From a checkpoint of a small transformer trained on Wikipedia.
Size: 16 layers, 7 heads of 64 (1 for keys and values), MLP 1152 SwiGLU, vocabulary 32000.
Architecture: no biases in attention or MLP, untied embeddings.
Each number is 128 + 32 x the weight over its row's rms, rounded and kept within 0 to 255. Layers, rows and columns count from 0. Numbers have three digits each. The size before them is the row's rms in percent of the matrix's.

# up: layer 8 MLP up, 1152x576, rms 0.0449, rows 494-505, columns 72-143
# down: layer 8 MLP down (transposed), 1152x576, rms 0.0426, rows 494-505, columns 72-143
# gate: layer 8 MLP gate, 1152x576, rms 0.0449, rows 495-506, columns 72-143
up494 102:132110131088108090126069132180141200143143095133111097114196101151089170103173143123168185110156126118130157138113150090116141124190099087165120120152144163153145171157116128121184196116077140126158082125102020179119
down494 102:072180133086107084134156106166133149163107091154160183118168077081142160121131111145121110153173157078117148149126132115076147190154092071108179124114172123139126142152091081146098129111122131114159090146085103139112
gate495 096:087143160145095165116067074119104104099088146115192116152124134206101202176193129064101149157165072125124160114158100128083118164090108131091105161155179116143059093181155152142136139086109102077165105194104097121100
up495 096:078129185087100121110133094090171164116130152129145117156121121177106135138108099084119121100108073141097148134137111129121074005127154068084069119085177150130111087141151115106099154144122120145073135170192126150118
down495 098:146148100170115079164120118102113164128127105160133073137102182117139101169139117086154109104102104150132138148090108111115177143126120137171129153085121109097086143133144068202095150111087127089149101142121106092150
gate496 098:095141150146141076127177096082173121199190129128141138095143152111099083188125120131165161092104144084084122125142125084139140183135161113090096088097120114171101153046119092105140103143134102081154152162069134105117
up496 099:126084135152113214178143108095111128115128175175173166193089137085183165125151144130124082182155178178193129140144059206099121142144117109098132121140049102106161124073109079182118106086122169142092137140111142100152
down496 100:118108097096134185161188123165109131081154134137122113112106138157139112040136139148157181110167136098165157062161070176153115102156101148150095152114071113097154120114141079159122078089188158123123076125137110161186
gate497 107:193103084205118142068105140158141121169181130163132145077145160076200097170082154087174145109107162090100061150116080121177102082083037114133098135120075074088125130180112183102109187152045168153130113089117094121122
up497 107:119135076158129153152077124123110119101155117086141209134110151103146146157127088078164096112096200100123103095085147112131095116115194139130110157106174099128093111178134149102135142155110143145118145122137161081071
down497 106:100197096087165086165052178137095150095110116085142139176133134094124153120141072164193087152119130094138172105132170089134138118183143096080084070171176194062127097105112072115144138136145105148143151114139146144117
gate498 101:105099138138217118155145162145071099085074101059117145113147078106127170119142116173163111134090140151122133176142133180132162136145087117125133093106137131090094112136123083151104116158081064108171105167119137096097
up498 098:086111132119115106110149096133088191139113146090126164114121129114146100125121084114165126093135139164089106193140146132086097163134077084168115131138107052117171112158103127142101132104097104114175117073160156092125
down498 099:117160148093111008100149056141177143200121155134097128097116164139171090116134087109159084051126131118153155155102142151155129140108095168161127176115114122107172124142138165140128135121142130145094071075192123062160
gate499 097:099148154082164085102109143163093130108181129161139120070117144147062115106090170161167167177146062144127118066143083130122119134058125130136072078093159155128148104151159130153111116107130142140125126135150086125097
up499 096:157119143076153093109149148158128114114177192109104158070068056162134132156192117147101123106158154152114150122130100088115153145140169099122129039163108130078135169132078150095110229145152154143121116111177128124089
down499 099:186170142103157147115098111136119146142050153132142087156160122140146133111185152171122133168171111084223145186113181102074169173106082134140097188183094085096133140159134107123078104121049137154125162057147139113122
gate500 106:156204149099128125095175164092131095118150160116137065125119087095094175190168164162090103107192089100108029156104134158081121109118118084053100087132149140074082102154098098102108070145116160111144129170095136127188
up500 102:086118186142118100090103126120055024107184113081045119061142173088068156079097182135077138142150114158099119134146105143054115102099097075096177105159128033087075106161115146110161068101104105092132138152107156086172
down500 104:173171109183086115127111133107136085145086089104090107133186125111090111129166108177095047198165184096207145078081108124107116153125196186114138132083141199150135164142099122123080185185111146116110123146135106112097
gate501 094:113137134126128130119076122119125081108145113119141103137122124076145118145123183101138137158165090155153117051076081157126076169175031069131170164153091158092159119144055103120060081134137093132137097146082139104178
up501 107:156165141168137121146110122175115160190083145135119157137152094159129123157148109086125132082154191099110182144183165129092094070086134122133143128128128099092174099182129182097180122098124163156139183154142130062111
down501 105:148149134098153145183134085100116181147138120123172152149138118162134114116060136084150105144160109103109137143168162111108132144083070149161130158110096158108130138158174176102101140116079080127108107145146068120123
gate502 104:121169174116108186149127075107127128133136078092163155199094126162123107139152148137184121134113209124114144086148109096136151216058091137091134110126152149130169165131147084120127173096076156066140124131127103116109
up502 100:061088086098198143129086138133139152208092106105117084157125117126141102111115100132113148132112083144070148147112137178132198217054066108143111138114107092127132154140197118116115103189131140142112083134082101111165
down502 101:136139134112141127132118130093157103142142122135138099170146117068160114112120187224131147190132093084157104158131097199146203152114115076099121154156170172148142195138174106105171091099106194169097092113167160083126
gate503 100:139158181136128130149187134095152089128142095142092160157097136107081128150132163149156131060136143119131092129096080114177154198155144081142090065160096112127132095164103143170124125110138162175143155164112146124070
up503 107:152130156118145120144101118116078129134141136123196178125114177093137134155149184119163179104140187122134188093119132118106146161085170176123121169092129165095123101160148172092125093112098130066195131133149084111177
down503 105:090161142127155198180131086122151113157105161144141115095113222146088166088062151102123094093115145145137127106150105061154115180066155070129136078147100109103117106154106139154124162113121191139154163122191150116115
gate504 100:180117079110168094203095125078129123104150111153073104138144162170164173159140117120161155107089082129129146109062131143176085103134101107129066176120108092094171164182120111170093134130086126147090162129188171129106
up504 098:139146103132121073121123087114161093135097151192095118045138156103092110108212135137173186117198113098106117132081125140120106134156208171141124157153060097154129109167119130109151118106092152121112081100176127158199
down504 097:110131171089115170070144072133124147103091118142096132132162157021141122097155100160164125081130120113137115129167191150153130142197145090137134103169170132150120158117105114168140166124186151113130149084056143136084
gate505 105:118097058060147195141180118159136120108099113133080152098125155125111157189138157077090137069158115122115121059080136153176143102155087094127127104068102059070100051119157110058101101135119143111142097096106144115100
up505 103:060170152096098096107111135142153121122128098190154133098151095116142063196167175098104140172183140103154100114147152155066167099123146054121112116138166094135138082141127128197116161105147089130165147177136138133103
down505 103:115129101154138143179132144187134123083133150137106128145131094148138130123147139133116161144175100142144129052084130144094129129099116097117111076179112067097146172109147147101109093102198131195120089113090159158117
gate506 099:145132187172161158119079149170162101097136146140128139145109082126120107134187118117110100094156144049139116145116111119128161175111127106137140101215116150154134137127079159124133045076130138119095137163098075104102